config.yaml
num_hidden_layers: 8
hidden_size: 96
num_attention_heads: 3
num_key_value_heads: 3
head_dim: 32
intermediate_size: 384
vocab_size: 4096
hidden_act: "squared_relu"
norm: "rmsnorm"
norm_place: "pre"
norm_eps: 1e-05
positions: "rope"
rope_theta: 10000.0
rope_fraction: 0.5
qk_norm: true
attn_scale: 0.177
bias: "all"
tie_word_embeddings: false
parallel_block: false
extras: ["local attention windows", "gated attention", "value embeddings", "hashed n-gram embeddings", "a smear gate", "an embedding shortcut", "learned residual scales", "LayerScale"]
init: "orth"
init_std_qkv: 0.0607
init_std_o: 0.0152
init_std_up: 0.0607
init_std_down: 0.00759
optimizer: "adamw"
learning_rate: 0.00421
lr_mult_qkv: 0.4
beta1: 0.95
beta2: 0.98
lr_head: 0.00605
warmup_steps: 260
schedule: "wsd"
decay_fraction: 0.555
decay_shape: "linear"
final_lr_fraction: 0.02
batch_tokens: [8192, 16384, 24576]
max_seq_len: 384
doc_mask: true
train_tokens: 122600000
max_steps: 8412
dataset: "wikipedia_en"
Each number is 500 + 25 x the weight over its row's rms, rounded and kept within 0 to 999. Layers, rows and columns count from 0. Numbers have three digits each. The size before them is the row's rms in percent of the matrix's.

# up: layer 2 MLP up, 384x96, rms 0.276, rows 211-242, columns 0-95
# down: layer 2 MLP down (transposed), 384x96, rms 0.261, rows 211-242, columns 0-95
up211 103:528498524524499477518484475482523466524496488465461548524492548501496466491505501492524478514502514499535503482460476457479500506559513511489507477528500524459506517538454531519473491487507466498489484503516492538522493537447526551525485512499470473514529484495565456499506492538499512507
down211 104:472444533505569509494488508459539501484503522494505530499497477491552502512504519507492490489469495488492507456480451505520506502502501501514488440503486508445490500518513466490494489485473527500504549512469510462504498509535471498496482543432537461480507549526502529463506505493486501521
up212 111:499509518500440535484510515516525517536531496486543487532517500473494482528477495509491491475476513485509461494508483476504489559473526498533515507496521490508506485531482529550536544487474453481510522476516500539503518470504528489447526540519483485460490493444514498565485526478491496506
down212 112:517521472521496498504497492507474515526463490433512485455484485531457554503515486488495469473515437452506487482470516480480444511453532494528477503496540519498497474487453501519528485529520464476514511482484460487474524453508488505484518492505515511456493504490547499481512484515514498484
up213 101:497466533502499504493454469487518485543476529505488509517515506530504468510534494515460508508501485528515481499467492438491483529507527447496495531486550510469486489476511493461494511463462529498544469507559500489518503531496516546535506519482491464469496525463528499478474534494495514453
down213 104:499466490503522493503541514456463467488496490474460503513482509517483532514502432489453480462493481521516476502476489466487495515503476454458517447515471528455499511494482445498507465525493487500472525494513508523478515510470491519498509519504487438498533501463495505513519470520475454536
up214 095:551492497505533473500517524502523511509473467508507513502474495524480476455534461513503462531518520474497511506501528519512539501510542482492479497470502539512486511504525504501503565513479469542487508485534472570502518504510497543490491493477536476474501461480490441533526541497528517467
down214 096:506485484492544518510468505456502464458483475504521462503519521508480526507513518499475517482482499524475505506486506508461453488494495493506546550486537492492482469441505483532485507511490535478485567488490478474503496425494483529461497497477499453490461504499501486471493487514557487501
up215 092:484523495494518515476492477509497547494503471461516509510503492494537511483492454475527482490457514480502501508458484529479495542488493454476515521467490493560536497498546488503484464507510523477489517564470496494496544506520568509495468517517516503437490472526458540494494509480499500506
down215 098:498482487497507517531533494477490510514472531480442495533466494484510511531491511495475489507541504478489507498504526510490547498489480517443568489483493511480499515517548482449454452487527536492532506460473510497493466503505473498544538530537494502519512509503451545476512527509516478491
up216 092:524485523496468578514515511493520539510478495478519506521513462509504461453507469518531527482491532540543484489485507533517501546463458514500564495526511497523502476474524490518489514459468492514457489536527493520525503508532543513484466517497513521506489499505514469497511483478454515519
down216 093:498473508529558467498494526536466556482518497486508520507491554480515509502533516486543532496508534467519516489531440493522531499504503466447519530494510547496486529485503470476499450468510498526474485485509477506509506542470513502514520459566510491507505508492516529499494501534518505503
up217 082:519492472511523537543448522475499482502518454534482521515508511485488533465480495478482509506478481490534505493514545508557534450545511478494517520470489531514551517512471471548491485477521485510486487503526508481506509532476467507521449496454531484517517516476495503498511479506442490483
down217 088:490454503496500485505532495515480505503520524506503520491525514494492472520507531508546564475497459540486499526484462511459463512482479518510474497518491499474465489545538440498543513475462552483488482480533499491484576477508486519494527530498488508475482510509531502508548502495486495531
up218 086:449486515488462476490461529487497496511517472457528506508514489499552485494506473521473523478496512482475489520495494479484525532563480481575485503489478476507522439529538526503515515495513531536536494552486502493491518513515515481462480518490490501462537496503512458476463512512519527512
down218 090:470482503536493511442526523498469517493532501492477483485525471483470487529519503453455521527520529505490509496488500482476505505507519489558495558477467484437526469468520522539541493519480525499455490492479507532503466502475486486529442509507490491457508469512513485471485499506486523480
up219 092:506478507502451526512476509506515485535507477542488522511480501549544456482456440533496549520492500482511528507497488495488475498510483526537491496498537510472495484519467511499510526497469463459491465502518547508458560527519492505502528516499473480456519464511486498463469539491502486491
down219 092:541487462504472550505480491502500461456479489490507515485515520548486497514549503511536500484511508510509511493530493514516518484513491510488468484526462463525463471480501558512495523519509500519459531505529495468450493512491558441468498516532481435507494531503513522519500509518502498538
up220 096:537528476479521482527521496503505486492520517524543503524491529451548464512508502488498526504473482472512497470495527495520527477525533475485512548443537498484546507503528522494525482511534470512496501513518481510494523548476558502536511494506528474502500514442467503517501475536512545463
down220 095:519516539527527479488525466484488474500463476525514486463486478502499524493575491508466531516478484550466502492483470455482459524507497466542533493528498496506492500495491509492501465520519501522478493497495491530498508540490517505514496517554452494519498482451554515486493480554518489538
up221 097:463513490490499522495515529483532492495484513519557477486521469514513504489522480444499480521514530485497520516458517491556456515490514504556495464522551523487509518500473492487491505519460493513490504511529484474478483492482502509453464518514516448490494447475481510485514449511439495534
down221 097:510519469512566492483510439489496472526495504533490521496509490580498518487475518524471471500500492500503492524500533481488494455502489532499487527474510521471507531523511507515491559503529501485517509445492427514485496535514512495501547520509512521491505526453513512531483547494500514501
up222 092:522507482483506496506527524483518478568514505538528491502539511456489476493519490480548530515532515516489508528518540461480490542501484496496488503494526502515514492504513467484486527467545538468523505482531477479449462486484502518491460504470525448498507483510458471520496521499462560516
down222 098:435500529554568485513507500514494514474499499528528506516493482542463527508512500513490477486484509454493511484510487503486499486490464522490519472494479498507495528537482422507504494491464489485479482514510463479469495450530467492493501502544511479459484505516470549491547513493485481463
up223 109:540486452466496500517508527457538469526507500507434516520505532509517512507495505502554468490491532524493512516509512471508533519548513550492497486488481534500485490563463492476505550466508505507463510498507491467526487523516494510512471516493533492480475479441541505509465490514528513516
down223 103:454463499497535526494459494463535509492502520485494478530482498525499458558456485444485480446498514516507489517491503536474469508473501516536484516495460490488508491507519499508491457531449491489510484524519531486536519474455504487528535471507492526506523492530450501514471484487465524518
up224 090:487502502502487538501515497536479551504445511502494466530501494510477452530536501430464460510497488487492493458514524519498500518493484491484565502506496504484518524505506485489458539487492495457481504536509471536535468509505506493484552511518516515482468487504491498509534447533464498537
down224 092:475501503532550461490468507490543519454494493480512499488469496473562530471537510547504449447492462520503498463474496476513509453497468506471488511472513518508511511510506458465487481502507519501492522501490504448506539545531515526507536484514470474481504525468498530508496519517496505470
up225 083:495520473479506559508484486471505522489490505484532466526490480479540498518490456508482557507479549494493507473488493490514474582485491549500505497504499530496475493464538491540441524459466531514510512468501523528547504523524518486505497525458509507502510500520513508507520529495492499537
down225 087:536486513505518496494474558550491549471523482471504500516490499494508523485556496486506439497520505500493514547548511504480539469480485498508564547499519485468504491526477492482509482525509492491516476522455499464504510498524492474491532470518544525485454531526507509484534467488499483477
up226 096:501499491505500475492497525509488527542486526474519533528537504454518506498506492488541497489496526497555492482518538448514524515474543528527486497528467554513521528520509529485520559497499513496552502495519477537522514478547480500468488521485501471491455483518513477520463499483525535543
down226 097:497539480518557501500475504515483563499490512513524472488518504482502470545548517516456495502455503516466475479491473519486518512471506496488514526461470418490515486503504492476498490531523533521488511523482533471495493489519511468525468483497517506472518509587521527478496489504500498491
up227 086:493518503513547499449499504488467525552526487497512535523498510500540500504501500464471544557439481474494472515527537490517490530492505468459500537522502504449531540490499497496460477475476462503505470481498476547486515510516507507487470510511514449503461478489484533509466483499490497491
down227 090:528465501440490515534509536489511494455476516439511460503484509512472501521508490520508507472564491503511505498474464499540487504486509509497493541502474486547502465510455525490522519529526525521490506512502538504489483529477509453526524523472506537484545490504524467492461535472490474527
up228 097:531474474482480499543506463509507481495522513535490501532508489481550451487498473493502499521502510489545518523543498512458475501487517491511508525496516564509487503536472477509518534450530469503497479494532440524496513513542477459496501482496513507449504458474516474501496486505445476531
down228 098:506499466515538443484503497515501498500516518504473558492470474499506535510487457537445465493506473487479511487505466501492505461498543499499467521495547512516522504498473489521461480504518460552464532504471491486501514512511492488481476558484537529517483515542494532515475508532475510456
up229 103:484479507502470553501524486475516511480483512538508560514542487503474478512516504497549465502445498476527495493465479518509489493484535522519514489520540496486492487524499505485464515529500423510518502525488451512527507516495506503474472528494544531470478486467529513552463509490496531529
down229 104:513522512523485509496506498517499563505443518510491521528499518520504476459483524515494413516492474469488520487519524513475516439515544512488520552489481497464535500521485500489482482491512471485498506454504486477478546530482514526546523500494488506507513535506457523473479508482523535498
up230 090:502495485495504500502483528478501498536507456512472498508505522510477507511472462458461508523522522479474514511524530512483499539489588478504544496498506507519481498522509486481513513449461534501500508480524531500496521521465488465479483459463490488482483499475485442529451491449512542474
down230 095:518461502515557516495515533519497512516497476504474456527526515513492486543492505531534447527528475490465515489496518531488501500466455488502469530491471518519480471466449490506486482485487512492473578486451511470506513471490516478510483477484494498513489571474481502494510540517508496499
up231 109:520476504524472486538551453486475501531512442526494516515525530523517478495521514505504477524449500471531496478479477492501495495469490486486493524494512557481492527524464501484505499501498456435496493496478499491538545526473467506497461519464531540505468487487471531503523503525520542507
down231 102:485468517523467462488480490486534510512500485514453516485467503534501485499502575535475472509454463495485522539502453502470508445488492517453493456489468494453498488508468481493504508487521492481500501488477497479488546507456475523476497552468523502484501529494492546492510486506509536510
up232 108:472545524460492517560520535503520513505485487495526515531518463520489474524459505510482492508479493448561526507487545488491488515502542505483494530507517510543474454537487545521506519497569481532501507472486496525531469499533514494503488512495521539504507519465501485498499527490506519463
down232 103:478508523483473490532494522500497544522504501507470496501450511519488532512505520508525420446506500467525460495448461519480470483498491543494487473477488530553507503488514456504495518508539504513525518494463526471511493504516500506480495539446510508505493532515518476529518516468517521547
up233 105:522502517448478466529465520519558538531497459484481519559481495490531499459470492494529513466471515497521522497508509442491513534513497515461555482513495522511506530486520482507490511492523435504513530488485497513501492478547478511514541502492498483486510484492507485498456510509446474487
down233 105:504512509526460491514474433499466477476520517483512507533509511493475508453503489481525545499502485486500509501486547483504502552533467479520490455495551443513469512510473470490470517462471492559469487508521489496508484538517502505523490551519470506503487514503524528529472524509475502537
up234 094:442455482465504473492498510451507538522498453507443510514545481490540520481469498473506503514509541445536541502523504500546500478499523506488520482487467554533526488498509484483509512452525465435514505503497500477512512485516507509484515492510509487453511518503513482510516472476495507515
down234 097:494487529523488471502483469506512542493500501491490496524494464547466502512489511529484481479484452465551509449454464483472461445486493539469510469471461513476496510474469488476497532494454497463513560510466476482485502526498470535494512493508509519511495499533512475479489537524498499480
up235 112:521488474439442533511506502450504498511486498490449510534519523499498456537470503495504523503501508527486541544477484493548484514550545477524554502497539487502503511515466483497544504511517526535486475511519514523534490465465496474497476480497485511499474466514482498521506468499466505472
down235 107:560513497485505486503482488502471495517487462445488496516495524503518491540476505517541438497538495466505513502495550508513502497495482450491484480505498490501499457496469480526521532560500496504507458521512484494498526428478558494566524496518479509524519483502486532478480497502505503487
up236 100:487495524513525514477484529468502563503458488513509485518494522475496450525455518468475509520524504477492492525495539529513504491479508523509527507502524525532575512534531494468483509508462511485473467514525489561550498524474485509498477517510515482519482476479484508454476462530477487475
down236 098:509502505474565497482469534515464515491525504504518524440477531488521526486542526494500434518503527532521481474431496491476491445531477469481544491487496474477517515507506482505489500491500512499442504501505513505496527530528483547506522514531493503476487500462525504518532513485511535508
up237 089:497502487456533500570524517462510465499493455517494520513561529528544512513505520502486549536491505490502464467496481495508510486470500503459518526526475504496441477482478463488483494534533514498456458548517497504481544500499524520513465496524515493495486477503486530508479503518487504464
down237 090:497548505531524517504491508522459520522500518484539498517504481525496443511522534487460416470477495501496521487505512491501483488550509450517498566490500502505540494527546529490460502496496467503468487485517549512537501554523491501486541528518501498480498514520514487492500490526495488509
up238 092:469526518497537492495476548512508497501484471539502527493498509446514477457488480453520468521452470460511523484503526500489547498495536536515535491512503520504525512497495486486500513532475513477524475523501496542494473494522483452463517500503540486505484489516492494539479476503576509552
down238 097:477509505490536498486459474487472487528457514511508470485493454510514451498522493513516477515474496526493522505494532504488537528515457541516511494503534523505488500473533435482499495543463534470475513477464487447498499473509518499536505447479523489462472500560511516489496508499471527525
up239 093:496539505504527472471486551543489462565488480518472491501506504482503477509504447514490530508509466492544516542499529499533503496512498531490450529457525504464502506531536488491501496495487513440447498521468497451500502466514521484488538497480527501492522524528456513508518486517488521510
down239 096:486501544522567508497496531483516500504565520530517499493520470542488518509490548487485467470499512504479481489500481517519532472493508467494474499471504490498494539463446454508480483536520518474529454498503513498498484520528518551515492496498508521493445489499481537474516557535490492498
up240 086:479486527477517512495489515492520531503521524496505488501511491503519495480519461460537541492443503481484479486500557489478498502491476506500545519494491504502498458475524518555491489449491496484497520533475506573490516525480521505459490486503470462426498462492527536525481491523487526527
down240 091:513509479482522521496539455498483504476496475507477553491495448485526530486510519495526529560526504494509479520528512480514481478502513551513505489526525458499518516486536458497495465542495506482497508477460478498536499423507469497518536487496522498562503515514499518490497529482522470536
up241 092:502513509461486515506506502471509494496502476468471496473512494506551486506478478477462498489457519488498533519507521524558504497523480485499519493484485507534473519484532491515486493463517476510487516544446526448513461553456524537505476503520520531436501491468519449514490492536475479479
down241 092:497491495463533505494498443487541506458525522501481531516474508517495496497523468538524478434507485487551471498450506450498477464489516499478522506523499459511464470491507502534502498511513456480506536508507518505500481510486526521454537527493463464534514479477512506485548517514519526519
up242 102:499547505523461480527487520541501521484472490497524493506517509498470506502441478504495474495499522516514495509520522494473490486475506525491522496512481530501509523512511538541525529477522415488487514533492480521514509545503471476510436488504568474494534473521498478484512510504448537527
down242 095:489505499494554456505499475536521520502514545521499492501500470481522529536479445489459423548473549539500515504498487502483505453544514483484530470496493483496508485483511486520494492473488479484495484509487525486528538509541489484502505481488498477484492512522550511512567508510467512517